config.toml
norm_place = "pre"
bias = "none"
parallel_block = true
learning_rate = 0.0101
beta1 = 0.95
max_grad_norm = 1.0
warmup_steps = 200
decay_fraction = 0.727
batch_tokens = 32768
doc_mask = false
Each number is 200 + 40 x the weight over the matrix's rms, rounded and kept within 0 to 999. Layers, rows and columns count from 0.

# layer 2 MLP up, 320x160, rms 0.215, rows 275-318, columns 80-159
166,218,231,128,170,199,225,197,128,187,253,149,214,226,172,190,220,225,256,233,237,171,301,176,197,181,166,124,166,184,231,135,230,146,220,130,164,190,209,206,236,202,100,157,88,168,173,224,196,185,115,184,203,238,235,205,186,240,241,220,221,261,172,237,230,226,215,173,180,143,181,180,230,205,160,162,148,196,240,156
129,209,192,189,228,230,179,160,199,271,177,196,151,199,210,220,228,188,150,149,187,231,176,280,194,214,221,233,188,206,257,178,212,217,167,227,213,220,238,185,162,159,231,195,213,226,172,126,133,242,239,172,183,154,204,193,209,229,236,204,198,188,183,184,205,223,193,229,207,211,190,166,153,233,280,187,203,254,193,167
253,209,180,205,241,175,175,262,197,261,190,106,232,225,206,208,141,237,216,148,172,198,196,209,232,236,246,113,214,194,134,134,241,233,211,224,185,172,195,218,286,279,193,252,254,83,174,254,235,195,180,229,186,186,230,157,261,226,192,186,238,144,269,172,166,109,188,222,248,164,318,217,194,162,210,187,148,225,142,158
261,245,165,238,183,195,146,315,183,212,176,203,216,192,192,255,156,200,126,154,170,291,123,275,235,221,279,155,195,196,226,212,206,226,182,153,177,189,170,151,182,237,159,171,216,87,125,149,172,218,206,187,232,184,125,213,208,194,182,214,250,153,135,180,252,229,228,236,243,213,260,196,222,196,175,194,206,218,198,195
207,283,188,167,193,232,231,233,176,344,197,124,200,201,277,193,179,167,173,259,213,159,261,166,214,276,220,112,281,130,203,127,161,195,154,210,217,177,161,221,247,158,118,96,187,283,192,223,215,158,254,216,222,178,133,210,196,199,205,154,197,215,212,188,216,198,115,177,116,261,162,181,195,175,201,169,55,170,147,211
194,211,265,197,228,234,210,307,177,268,238,178,236,280,248,165,152,170,241,222,176,199,235,141,216,154,292,177,220,172,180,222,220,215,165,130,240,202,158,175,167,174,155,156,194,233,180,185,151,186,241,207,233,209,124,227,116,205,165,180,204,162,211,155,182,249,209,232,210,206,133,202,195,156,199,261,233,172,212,192
290,166,154,182,199,170,247,117,187,224,237,212,292,183,185,226,262,211,180,293,187,157,259,268,145,319,267,167,249,81,161,183,153,229,151,246,192,274,238,162,206,134,179,219,254,149,181,213,321,209,104,282,186,236,191,185,260,222,214,178,174,112,152,203,160,232,219,221,174,155,214,177,155,271,119,236,122,172,276,211
248,219,164,277,229,214,234,165,232,222,243,201,261,232,202,214,171,164,253,138,177,175,225,241,223,203,209,99,194,165,160,192,144,195,118,200,277,189,129,160,176,267,225,235,204,159,199,148,179,191,145,247,237,248,154,211,166,163,222,145,244,201,198,226,134,217,226,185,208,174,158,194,167,146,214,203,194,226,182,191
152,202,274,184,199,194,224,262,175,201,82,257,191,192,268,253,154,158,213,181,202,216,282,169,129,248,185,183,210,193,227,244,214,223,160,164,232,190,198,178,246,186,199,166,194,132,163,175,208,141,195,167,254,224,237,194,183,130,265,191,169,227,240,189,190,237,217,236,178,184,244,200,198,142,178,202,140,166,197,177
189,238,184,177,202,267,203,171,216,211,220,197,240,208,217,202,172,192,190,182,219,239,221,163,215,234,200,208,213,234,135,219,179,140,181,145,219,206,180,188,147,206,213,196,234,185,189,205,209,198,246,210,204,175,230,199,226,195,183,211,201,178,201,228,242,167,137,204,214,177,213,221,198,237,180,262,224,191,197,221
220,227,236,143,306,319,207,176,218,162,123,252,254,260,205,171,281,176,260,202,184,152,249,239,193,199,174,84,126,148,218,206,219,215,162,142,206,171,233,158,183,222,167,211,195,222,210,139,211,205,205,164,203,271,274,188,191,151,222,155,231,190,139,250,243,206,97,246,199,237,149,237,211,203,138,194,175,180,235,137
177,214,206,249,216,216,227,231,192,177,208,205,179,235,206,233,213,225,281,176,146,217,205,209,181,160,240,190,198,160,161,104,217,182,172,216,219,188,186,168,196,206,143,165,142,172,104,194,270,232,129,216,158,196,202,221,274,178,204,175,197,191,182,220,175,191,260,210,202,195,193,97,184,274,175,222,248,219,234,147
269,207,282,279,117,244,198,246,146,180,192,274,281,251,235,203,265,175,127,251,193,258,221,152,133,192,202,181,220,207,227,192,241,217,207,173,187,246,149,199,215,202,202,170,214,193,260,214,226,203,207,326,105,269,152,211,266,165,143,244,149,138,108,211,234,194,199,180,181,163,287,204,182,114,248,214,203,253,183,188
185,131,191,131,203,253,255,176,250,171,196,171,150,189,202,215,148,160,133,164,234,249,172,242,180,279,199,171,229,197,180,260,190,137,179,211,242,245,227,228,205,231,195,192,186,194,165,144,224,246,183,143,251,234,220,179,206,221,244,314,216,209,167,264,138,108,187,247,191,228,275,221,153,212,162,222,170,217,154,173
198,186,205,142,220,212,190,228,186,212,170,158,224,227,227,157,208,213,203,176,174,201,169,234,145,154,172,113,111,181,223,176,202,111,167,206,162,110,188,222,243,200,196,206,162,161,231,140,161,168,151,216,252,253,179,195,210,225,234,227,197,196,228,178,194,201,273,218,240,168,226,181,227,228,153,207,102,240,199,253
220,254,218,146,139,169,146,177,99,213,183,112,199,224,218,247,238,172,223,254,236,189,163,172,234,182,191,232,159,210,174,192,134,211,166,242,200,262,229,202,191,220,162,198,189,123,171,192,215,248,168,178,173,261,233,218,219,200,292,281,175,200,190,193,209,210,144,129,228,192,209,191,209,188,281,215,272,127,253,166
212,164,246,203,204,287,243,165,183,275,206,167,151,192,213,270,240,178,214,211,225,244,161,236,175,178,148,179,175,120,241,203,161,152,213,225,161,210,246,166,201,203,147,193,199,201,190,150,216,216,157,256,204,174,258,221,169,236,219,161,237,163,159,200,154,133,198,234,213,221,176,161,230,172,171,228,146,260,210,219
214,267,208,207,205,246,203,163,180,152,219,226,229,184,144,238,169,221,276,203,238,253,180,227,229,190,207,138,222,168,220,169,244,218,190,201,259,257,197,230,211,193,111,210,217,224,218,250,257,185,202,212,222,185,251,240,210,194,168,165,180,219,245,195,194,194,176,227,253,159,202,126,175,183,168,207,211,248,227,263
234,183,200,169,273,199,215,169,201,197,203,199,221,171,258,101,177,177,253,227,185,256,136,199,187,241,250,188,197,199,221,181,163,172,220,185,213,205,159,116,179,216,173,239,189,142,182,205,260,248,176,130,197,212,185,184,263,219,228,239,243,230,212,194,234,226,218,204,287,249,335,251,180,193,250,174,176,221,281,210
201,229,217,202,212,232,242,208,228,241,157,214,203,321,221,238,234,240,222,209,213,255,272,260,160,171,170,221,185,199,199,167,164,242,234,206,238,185,234,185,204,142,206,246,195,165,280,209,197,150,209,154,228,216,269,178,180,233,185,228,159,182,202,228,185,125,102,167,251,204,306,268,130,135,246,167,168,266,218,201
257,272,195,145,220,224,231,180,196,150,203,186,134,185,211,253,183,187,214,170,210,198,187,166,168,193,141,221,187,138,244,211,201,173,196,202,151,241,236,206,243,186,130,165,204,162,230,140,263,222,222,221,185,213,213,205,169,195,185,226,181,233,202,202,235,201,184,191,176,186,238,255,148,202,177,295,164,234,222,236
147,236,217,316,169,148,179,275,204,158,224,217,237,144,189,247,287,194,268,192,215,224,267,208,240,274,256,229,141,182,149,214,156,219,229,157,148,264,156,167,130,99,168,178,172,108,203,261,246,163,234,234,87,273,142,227,211,151,121,189,211,181,159,162,249,204,284,220,228,222,230,184,264,155,237,187,191,186,129,190
164,282,227,172,161,213,245,271,188,193,96,166,173,250,129,171,163,86,287,99,178,154,211,155,169,144,246,247,213,128,150,145,219,105,247,220,181,192,220,139,194,275,194,179,113,228,235,156,181,177,136,204,221,184,164,233,273,170,242,183,150,250,242,246,165,189,146,123,163,200,227,182,166,255,152,193,140,207,228,210
198,239,151,219,199,219,127,210,155,197,250,166,224,181,177,305,214,156,232,190,237,180,163,262,211,239,189,199,175,175,182,187,202,163,174,138,278,219,169,273,178,157,209,198,197,247,128,173,201,261,213,181,194,191,142,159,156,177,121,206,193,151,223,236,188,249,215,190,210,205,171,209,200,177,302,235,211,195,185,216
199,183,227,193,214,200,199,176,187,171,186,175,231,182,170,225,203,180,267,219,207,180,171,182,255,263,203,246,272,164,182,204,187,199,192,222,251,194,179,274,148,187,203,189,186,206,182,210,187,179,181,217,168,232,155,228,202,197,219,281,203,214,162,220,206,202,187,200,243,206,193,183,212,209,167,270,234,222,231,218
215,196,177,176,279,267,210,204,210,186,202,118,215,197,234,162,213,191,169,216,148,196,158,334,136,192,151,155,213,192,177,193,171,183,190,183,185,205,139,200,192,163,156,207,216,130,172,217,231,207,158,192,157,263,242,191,189,238,198,271,162,245,157,160,202,158,231,222,205,199,178,180,227,179,134,179,110,175,157,193
185,180,140,207,245,174,217,229,184,179,233,206,228,249,208,178,227,167,132,205,210,176,199,153,246,245,183,168,215,199,136,262,231,196,179,199,169,203,182,190,224,268,242,202,193,225,194,165,182,180,206,165,197,195,183,196,181,158,141,212,226,189,207,201,190,232,240,181,231,280,207,266,143,192,170,271,168,229,179,205
230,248,241,140,220,209,209,174,170,232,240,178,184,272,179,184,229,175,205,194,249,194,195,266,113,126,249,204,217,188,264,193,226,205,167,128,261,266,153,191,225,229,162,225,182,140,190,200,194,243,213,181,207,198,206,137,287,288,185,239,170,184,198,197,194,195,207,163,138,202,203,264,139,253,168,194,131,131,275,246
230,186,206,214,250,188,170,205,127,275,223,235,218,285,173,199,157,193,212,186,145,219,202,142,194,157,272,245,273,242,302,191,108,234,219,222,205,231,205,268,220,130,178,174,149,187,206,206,217,161,206,171,175,175,156,212,248,244,246,163,219,235,241,218,229,216,158,182,160,231,200,104,217,221,302,247,165,189,246,238
184,220,188,237,235,235,221,185,233,182,175,216,255,205,167,188,189,164,165,234,129,185,150,153,210,227,212,86,178,198,169,191,254,264,151,252,208,282,262,189,226,206,112,230,196,189,136,172,293,152,179,271,161,236,232,203,208,132,195,243,190,152,126,187,301,216,239,176,247,232,206,159,192,305,132,230,197,219,142,244
205,249,180,171,169,272,229,300,251,247,67,270,174,146,210,255,233,197,184,214,197,250,223,234,243,261,281,190,244,203,171,201,193,108,248,255,186,175,208,201,216,253,220,194,142,155,171,194,156,189,154,264,205,216,177,247,221,217,208,159,140,185,135,194,214,171,181,261,206,216,162,245,218,186,215,213,150,220,249,207
256,243,145,205,244,250,218,200,197,215,164,262,192,209,192,214,320,183,189,210,210,271,244,160,185,208,169,171,216,201,247,245,240,180,181,253,135,238,198,191,316,210,128,232,229,177,205,246,256,217,172,248,250,169,210,129,248,169,126,254,212,117,188,211,226,176,196,207,192,205,187,207,188,235,161,169,174,231,201,178
165,239,201,207,213,157,217,244,232,135,196,160,237,180,215,218,104,222,260,180,187,234,217,155,172,187,208,191,203,147,130,218,196,174,215,185,134,209,136,208,256,222,204,159,212,236,174,206,274,249,203,144,207,282,282,180,200,189,229,218,171,260,197,180,175,129,251,146,186,207,225,193,212,158,146,205,169,152,226,210
281,179,185,191,207,234,199,229,172,209,143,189,217,186,170,192,229,237,244,135,155,167,165,153,243,235,203,183,203,168,188,190,175,190,198,215,220,217,166,166,209,157,231,204,250,203,184,205,172,192,252,158,203,210,168,232,232,211,180,176,206,133,223,226,251,220,223,192,223,194,220,196,203,208,286,278,212,222,209,204
235,191,188,249,209,171,208,139,170,301,179,122,292,169,193,164,148,218,127,193,141,149,227,201,132,249,217,253,184,203,194,224,227,221,187,181,240,257,153,216,222,195,231,230,154,179,186,211,174,196,248,162,207,186,193,265,233,225,167,196,181,188,154,228,271,198,192,190,242,155,202,141,211,185,296,175,223,257,228,205
327,217,109,199,181,284,227,194,216,220,253,224,172,216,213,175,264,135,158,201,246,221,206,215,181,268,141,226,193,211,245,182,206,225,209,147,253,214,203,175,180,168,70,245,185,240,148,196,168,179,179,233,200,311,149,165,152,214,150,216,217,193,205,167,184,224,271,145,249,278,180,241,256,169,153,272,168,240,209,161
257,169,153,169,284,197,230,136,224,126,172,165,243,226,194,127,155,214,223,21,193,245,227,250,290,206,184,196,242,225,253,209,194,231,266,242,214,164,222,157,185,232,173,197,206,197,210,164,136,261,179,193,165,240,267,202,254,118,203,246,215,199,257,182,163,226,224,201,205,249,133,236,195,197,202,214,204,239,123,237
194,206,172,183,136,214,193,192,224,236,193,194,182,180,288,200,183,153,197,204,233,213,266,175,160,213,223,170,159,193,159,208,156,153,191,143,178,214,158,199,150,201,170,281,164,177,187,197,263,229,137,196,187,139,250,109,192,133,243,188,244,128,182,192,202,225,188,225,171,250,257,203,212,253,166,188,162,247,190,197
266,202,256,235,282,265,286,248,161,205,232,192,100,217,174,119,198,189,215,172,212,265,193,237,208,201,202,221,202,230,219,262,155,199,167,205,204,156,217,182,220,240,213,212,272,140,262,162,171,281,238,216,160,184,235,143,174,144,185,270,241,167,269,143,157,198,105,210,255,224,229,217,202,174,275,160,218,150,241,187
221,159,304,183,197,209,232,173,173,180,189,201,144,156,164,187,179,190,204,187,213,232,199,262,260,225,172,250,234,247,218,204,211,172,195,248,284,191,237,204,180,221,157,170,210,202,172,211,194,251,218,247,207,226,205,222,171,208,243,173,203,198,229,180,189,206,167,243,213,244,183,274,234,194,222,161,232,208,192,110
289,232,180,235,183,235,194,201,224,174,254,239,220,203,229,162,170,260,159,150,162,209,262,214,249,216,156,116,232,176,195,291,222,188,229,208,186,169,195,240,268,217,195,202,222,255,200,303,224,199,168,234,212,197,210,170,142,215,220,174,234,253,164,225,203,160,178,160,196,219,182,224,219,194,198,249,206,222,118,184
164,156,228,199,236,240,221,121,242,305,192,253,293,232,190,187,215,250,146,195,154,235,277,152,268,183,264,204,224,141,127,162,221,201,250,219,213,210,142,250,143,280,143,155,227,153,158,238,238,171,217,302,227,236,147,193,212,178,258,199,252,254,109,242,240,232,215,260,241,223,135,142,196,182,171,240,147,222,224,197
217,227,255,262,206,169,228,227,165,224,162,169,170,267,243,240,128,182,221,135,247,288,212,160,220,168,155,174,151,160,228,139,165,244,188,189,173,194,169,196,206,209,184,179,190,188,244,173,240,176,157,245,213,155,202,196,198,234,182,287,258,217,152,212,190,191,218,210,209,247,254,117,185,231,151,204,174,279,192,194
276,261,236,155,153,245,192,222,229,223,158,258,162,207,254,219,158,228,223,141,225,186,225,210,210,234,148,90,194,185,221,193,160,189,254,114,160,144,208,162,164,203,181,230,174,215,197,196,177,176,170,202,198,240,215,222,168,132,237,215,197,170,248,172,212,219,115,270,168,177,197,193,223,194,163,158,175,181,189,184
# layer 2 MLP down (transposed), 320x160, rms 0.246, rows 275-318, columns 80-159
222,204,213,182,209,206,211,204,252,200,218,282,224,248,191,141,147,221,191,189,218,183,214,191,130,254,185,219,185,236,192,176,168,172,232,240,165,147,203,216,161,227,259,172,230,202,204,238,203,204,163,139,201,103,239,273,222,182,119,242,223,235,209,194,226,123,208,194,243,157,219,172,205,200,184,207,197,175,134,181
234,167,232,145,168,145,181,217,206,223,263,191,203,209,207,140,172,198,230,248,199,229,212,235,212,203,195,237,207,201,230,163,211,204,176,224,191,241,228,175,271,197,154,201,183,185,223,203,222,183,157,182,152,242,167,258,190,225,220,200,165,247,270,212,202,208,186,212,203,174,187,208,221,176,233,210,213,167,182,202
167,225,172,205,189,207,200,238,222,262,184,215,144,188,192,150,173,215,216,192,206,189,105,165,269,151,182,245,208,157,160,152,109,192,194,249,201,164,233,249,235,128,188,208,244,239,232,176,225,200,167,98,137,257,202,265,180,231,190,265,195,170,246,152,228,238,169,207,223,193,195,198,280,136,225,230,182,267,150,229
261,198,254,188,243,269,228,239,239,215,214,148,184,195,315,170,150,169,173,214,227,159,134,193,232,171,222,178,199,178,177,234,197,139,177,195,204,225,194,270,212,147,199,201,236,148,153,324,136,258,222,142,146,93,188,96,192,180,240,128,156,252,254,238,171,262,219,300,179,183,155,159,197,193,163,202,239,280,168,189
176,190,218,220,213,220,239,162,173,251,201,170,192,112,188,170,195,204,98,145,179,262,166,263,297,276,200,180,282,221,285,116,194,163,171,212,123,251,199,152,164,170,191,226,252,222,232,185,146,173,258,195,195,55,251,137,203,240,213,114,205,174,277,207,180,177,121,230,184,217,242,252,246,249,167,234,162,239,146,74
191,240,134,188,175,222,147,208,170,208,201,214,212,174,124,180,197,241,222,235,208,173,235,241,155,236,92,190,174,250,187,171,281,188,207,262,250,204,195,187,242,149,251,143,218,219,183,208,257,212,150,169,180,195,245,211,215,201,186,194,177,185,184,178,202,196,165,210,183,220,227,219,187,277,162,163,194,190,243,161
269,174,215,207,125,213,245,178,154,119,100,184,164,201,167,219,129,118,174,196,188,119,296,215,247,223,195,124,275,180,310,240,151,159,254,149,240,226,234,213,289,272,261,127,171,228,247,159,178,267,222,154,279,294,196,200,225,164,228,43,216,165,180,187,253,200,229,312,189,179,231,189,179,280,152,179,197,91,188,137
211,147,178,265,219,221,220,221,191,257,246,256,189,207,209,180,198,211,237,248,224,135,240,210,211,185,209,227,156,210,107,205,226,190,159,159,184,229,139,224,161,203,228,204,163,186,221,138,251,203,202,211,238,205,220,242,170,292,201,203,170,239,249,155,194,217,221,176,213,200,146,211,132,165,198,169,201,175,276,153
154,189,146,192,205,257,155,217,222,225,249,187,175,182,158,183,207,245,224,133,220,236,246,214,141,188,203,130,272,150,198,222,240,269,262,165,247,199,210,173,226,185,177,172,206,202,139,212,216,294,150,193,179,164,247,188,167,137,219,258,214,175,191,125,147,204,218,221,253,242,227,198,192,210,149,299,219,303,182,163
172,246,165,168,225,197,228,188,208,239,180,163,229,198,212,210,200,178,225,166,256,221,230,194,234,236,252,246,226,226,153,182,204,159,169,195,201,193,137,270,134,202,214,186,206,156,197,201,193,216,248,243,221,215,228,178,176,188,221,200,208,219,194,241,272,181,166,194,229,174,207,253,169,242,195,259,211,191,215,221
172,258,222,222,246,167,164,147,238,163,191,231,215,203,259,188,175,201,222,143,256,194,225,242,178,181,248,99,171,219,244,146,147,187,190,192,153,208,190,177,201,165,225,205,241,245,214,127,192,205,259,199,199,196,271,246,241,259,213,228,175,232,231,154,179,195,253,259,180,248,183,130,257,116,227,169,194,222,146,122
171,213,196,259,243,184,226,240,178,163,166,181,175,223,190,233,232,147,296,161,195,201,190,247,223,171,234,242,177,174,118,106,214,185,175,197,166,201,150,188,185,180,209,144,177,189,224,184,207,226,137,213,175,232,203,219,198,171,193,194,247,183,204,237,191,234,293,198,190,206,271,146,238,231,220,208,243,238,171,249
208,171,199,236,217,231,184,198,171,282,266,161,214,156,249,168,216,152,188,162,255,205,128,185,193,162,248,262,173,254,234,157,216,239,241,269,169,255,205,227,183,241,141,159,244,174,155,283,190,217,247,181,166,276,208,100,157,182,285,120,220,119,122,176,260,105,187,207,259,199,228,298,148,218,195,189,254,211,177,193
165,112,266,192,137,198,250,267,164,224,218,217,169,111,139,186,236,214,208,255,238,184,221,255,164,180,146,171,229,229,133,265,143,143,218,241,191,207,207,244,133,221,236,216,227,189,249,189,120,237,191,124,191,136,202,178,211,235,127,221,185,277,271,237,213,171,249,176,181,252,164,217,186,306,247,183,225,213,230,144
163,142,137,223,234,163,137,221,205,190,229,212,183,143,144,163,161,212,216,230,194,197,260,157,241,238,185,225,233,219,153,139,231,266,239,138,241,242,190,194,185,125,214,127,199,216,177,270,217,230,217,139,195,142,256,207,146,222,236,225,174,192,193,184,207,244,156,207,167,167,168,171,184,235,225,237,300,186,164,170
192,172,207,205,221,186,263,237,119,204,244,119,207,140,141,183,159,89,220,171,257,242,191,148,205,212,199,195,208,232,153,247,174,182,106,193,210,192,179,208,252,127,204,135,163,189,204,184,213,238,146,148,178,191,247,188,201,231,241,209,150,211,204,151,130,271,151,142,241,226,221,178,223,308,233,242,167,209,220,130
147,172,255,171,198,257,181,120,211,173,184,82,181,234,255,298,203,265,189,234,152,263,176,155,204,241,191,228,271,159,181,176,276,236,249,201,192,183,173,254,218,200,174,221,200,125,108,163,279,229,230,276,172,118,234,234,233,204,200,266,180,124,171,262,185,183,150,217,126,160,219,167,148,113,121,203,259,183,275,240
201,186,215,160,153,203,238,205,204,215,228,185,224,199,149,193,196,234,253,272,249,176,172,131,215,204,119,152,194,129,219,187,224,185,193,190,259,253,238,196,149,212,202,185,211,188,122,204,222,193,188,217,223,165,230,258,266,169,147,186,214,181,232,169,188,188,284,131,273,201,212,247,186,173,190,208,219,151,207,136
194,169,267,222,214,139,189,204,223,181,167,219,243,193,201,122,244,182,257,181,168,226,197,199,182,190,226,173,201,215,198,176,184,213,263,177,205,201,115,147,99,184,104,220,249,224,170,153,281,197,163,141,154,179,181,171,291,218,177,159,203,240,196,221,219,180,224,196,203,278,209,248,189,191,260,159,178,199,227,253
200,154,245,143,222,156,150,269,137,195,133,210,162,264,239,224,215,204,162,140,219,179,230,216,170,206,177,162,126,130,186,173,234,219,165,308,250,237,192,280,193,244,185,203,89,246,263,191,92,123,238,199,211,198,237,160,176,246,113,211,246,211,141,217,160,271,262,171,211,210,233,206,155,200,199,159,147,268,226,249
242,280,209,129,192,136,183,165,141,204,172,207,211,131,211,254,206,191,233,245,274,182,225,227,143,214,136,208,201,220,164,186,195,228,211,226,211,167,140,216,238,233,162,223,253,232,238,113,266,191,228,226,237,246,207,221,208,192,154,183,196,161,168,200,210,204,181,207,229,145,172,198,171,236,161,236,179,190,275,197
190,169,174,132,169,184,276,248,219,216,149,223,189,208,149,124,193,267,203,332,202,236,195,190,251,207,199,291,184,179,137,255,255,204,161,247,236,172,235,199,187,224,159,232,156,172,202,184,217,177,173,184,135,131,99,221,228,246,224,225,191,215,284,214,149,241,148,210,215,260,164,237,199,191,214,240,163,186,179,159
195,132,87,243,213,178,218,146,120,210,183,254,207,197,159,142,197,209,276,226,157,151,233,157,207,180,122,173,159,228,211,231,208,280,187,206,210,150,235,217,283,275,246,172,183,210,255,267,245,180,223,261,205,106,224,233,197,229,197,198,284,204,161,147,209,186,158,237,227,197,216,236,233,218,259,160,158,230,157,160
191,192,183,189,192,267,204,132,181,164,191,173,155,208,128,167,221,242,219,154,218,200,135,224,210,160,185,235,165,153,189,187,278,240,210,248,143,180,154,270,275,202,219,157,201,186,134,145,193,210,187,170,198,148,225,212,171,184,175,179,182,222,205,242,143,181,276,268,199,171,219,144,205,157,207,185,222,280,242,232
200,164,193,222,281,182,185,168,163,178,113,149,216,209,151,197,226,147,244,173,201,247,177,156,172,246,207,274,292,154,178,197,135,196,202,223,253,186,171,301,147,196,245,257,146,210,206,224,169,206,222,176,145,245,220,180,195,173,196,227,195,227,163,246,259,203,228,200,247,198,165,234,240,217,139,217,224,165,206,177
202,208,195,212,277,261,215,199,163,230,252,132,163,202,235,285,210,219,143,200,202,179,231,181,224,152,262,207,177,235,282,174,254,177,178,249,162,160,274,197,193,152,147,162,148,188,167,166,226,164,290,215,161,140,131,166,222,230,206,152,262,200,175,149,171,206,263,288,169,219,189,199,184,197,210,221,200,198,195,156
174,162,174,214,262,202,198,119,202,283,208,314,225,182,212,191,214,248,270,191,198,191,144,167,198,275,203,172,191,191,167,258,217,181,182,189,164,198,187,212,225,154,216,179,170,181,224,145,120,161,154,217,211,305,139,174,128,153,205,221,212,245,240,112,164,239,185,217,243,255,174,218,222,229,162,301,160,254,242,105
175,229,161,172,202,237,239,104,236,156,161,260,172,232,221,203,155,153,214,198,250,224,233,306,231,170,238,258,255,256,229,233,141,217,201,196,233,183,163,167,205,172,180,173,194,223,223,219,227,190,224,109,192,176,157,167,221,284,220,211,139,266,214,226,252,165,192,72,177,154,173,247,166,243,171,195,178,157,353,226
213,186,178,197,128,221,220,205,188,203,202,220,230,226,169,220,187,164,169,168,164,241,131,209,164,164,239,221,221,214,132,176,216,136,197,298,161,219,265,221,171,197,216,231,201,164,138,213,248,165,198,176,192,141,179,198,84,153,173,202,142,150,165,153,199,154,225,190,147,140,232,172,213,158,143,210,223,235,288,150
200,120,175,149,227,269,116,201,238,225,259,216,285,168,205,260,267,310,208,216,206,218,300,145,220,178,223,245,146,222,216,238,221,183,204,178,145,152,223,187,182,248,181,68,142,218,195,265,221,172,248,142,279,119,192,284,285,265,185,235,174,160,275,173,198,214,182,189,153,173,164,275,160,166,214,144,202,158,234,223
254,172,220,159,211,290,253,281,216,239,195,209,210,189,170,150,203,284,286,245,166,269,262,202,154,226,239,223,270,161,206,297,175,138,230,191,259,260,154,147,192,203,214,228,190,233,136,181,238,270,152,227,182,203,253,149,211,156,234,242,259,180,183,228,290,176,176,176,145,178,145,222,327,210,157,243,141,191,42,248
131,243,207,190,243,232,162,136,180,201,145,212,162,282,166,200,233,178,169,226,151,205,197,176,150,199,208,108,222,124,169,140,211,256,149,216,209,191,228,183,234,107,108,302,206,203,197,186,202,198,201,267,194,257,239,143,213,175,238,161,214,90,277,150,240,143,208,271,200,128,204,156,218,206,216,218,206,180,247,139
253,202,188,270,175,158,216,230,198,240,113,221,235,241,233,193,252,147,165,184,234,226,210,263,163,204,232,244,203,241,309,165,179,209,233,253,284,256,241,213,188,234,211,207,207,210,233,252,227,164,165,239,165,176,166,231,197,238,249,224,145,166,148,197,236,149,167,253,190,188,205,210,217,222,188,187,226,215,136,234
192,184,202,191,235,218,184,189,161,184,219,154,246,198,155,246,224,174,268,147,216,219,174,182,221,203,244,169,195,170,204,197,186,158,166,217,220,196,204,205,254,210,238,207,222,209,172,224,157,198,215,257,213,191,193,227,202,174,160,202,223,114,227,185,216,222,244,168,264,201,201,176,218,203,278,225,240,223,175,222
174,199,255,196,226,241,228,145,229,188,278,246,217,203,223,114,267,274,220,129,195,161,253,188,212,219,141,162,151,248,242,165,159,210,298,189,96,203,219,305,209,198,276,205,239,164,205,207,146,240,248,218,173,235,220,185,185,132,171,174,223,179,195,236,200,188,194,154,151,169,190,241,180,170,131,172,260,252,166,196
227,156,206,268,205,200,100,199,135,305,129,250,178,255,219,188,175,218,191,180,216,199,302,185,180,202,139,241,122,162,245,131,315,98,178,204,157,165,217,195,205,141,185,190,282,127,250,234,212,229,261,202,208,282,192,121,224,161,169,169,127,195,181,243,218,173,214,184,211,238,181,277,293,131,209,228,208,138,238,107
191,183,218,160,179,176,174,248,151,184,295,130,125,165,201,121,191,233,148,164,156,170,226,143,212,206,169,211,180,218,136,158,282,244,195,244,234,131,258,236,243,254,224,228,228,224,250,157,171,161,203,206,189,192,201,178,282,275,174,212,264,257,216,212,155,186,210,146,208,151,221,279,222,177,212,230,219,189,159,251
151,202,184,216,255,200,135,212,183,211,212,185,196,240,234,206,208,217,215,191,189,207,214,187,204,230,155,218,224,200,183,228,228,253,171,222,243,106,251,203,157,250,160,236,208,228,231,211,201,147,206,138,152,184,176,186,186,261,218,148,253,187,205,214,208,185,115,211,166,210,197,191,165,239,149,300,235,238,235,250
249,189,267,223,159,180,174,238,223,225,207,250,269,229,118,211,234,141,203,192,218,187,191,205,211,244,267,185,212,146,203,225,176,172,159,164,137,228,149,114,103,188,152,258,196,195,209,196,176,167,155,119,179,131,208,246,180,274,234,201,147,164,250,136,153,155,209,234,191,163,198,236,221,270,207,220,126,200,295,190
254,213,180,212,146,161,139,196,246,212,223,178,168,179,229,290,212,194,204,165,205,234,84,182,164,143,210,192,203,226,157,176,187,207,182,179,107,148,210,146,188,251,252,190,219,159,250,198,257,167,241,200,198,241,273,186,204,243,150,193,196,163,172,164,211,193,267,150,171,175,201,211,153,177,224,215,171,129,206,283
168,223,268,173,214,160,186,190,193,212,221,191,240,177,228,175,140,226,157,227,207,184,146,188,181,193,184,251,184,167,147,239,247,184,177,254,202,170,239,255,172,192,179,262,228,210,207,237,190,162,176,282,133,210,241,217,220,112,205,206,227,215,241,198,212,159,175,177,158,179,185,241,154,222,221,191,229,180,187,215
165,220,201,175,226,180,247,131,172,228,150,246,228,172,92,175,239,174,165,181,115,170,234,160,155,254,157,247,211,184,157,195,245,275,189,173,265,191,167,265,196,186,206,167,184,201,237,172,151,127,95,205,140,219,250,153,159,138,134,247,135,209,166,244,211,196,201,147,225,188,208,190,223,199,150,239,164,149,228,245
219,220,240,171,241,167,168,192,181,191,149,204,178,259,216,216,182,122,200,196,209,211,192,237,186,188,191,187,132,265,205,254,213,274,109,99,227,234,194,207,182,221,207,192,222,172,248,197,274,223,153,213,183,182,202,162,233,219,218,211,179,191,96,192,235,195,183,204,167,174,206,224,196,210,239,184,181,254,171,263
169,193,185,214,222,160,178,163,230,177,179,212,152,181,272,241,237,276,192,201,198,208,182,218,166,217,222,287,300,241,220,164,234,202,187,237,225,201,188,208,158,211,220,252,209,231,256,207,225,227,181,219,203,172,185,207,208,222,192,212,265,208,259,182,162,170,189,203,174,239,217,210,139,144,231,227,189,228,167,161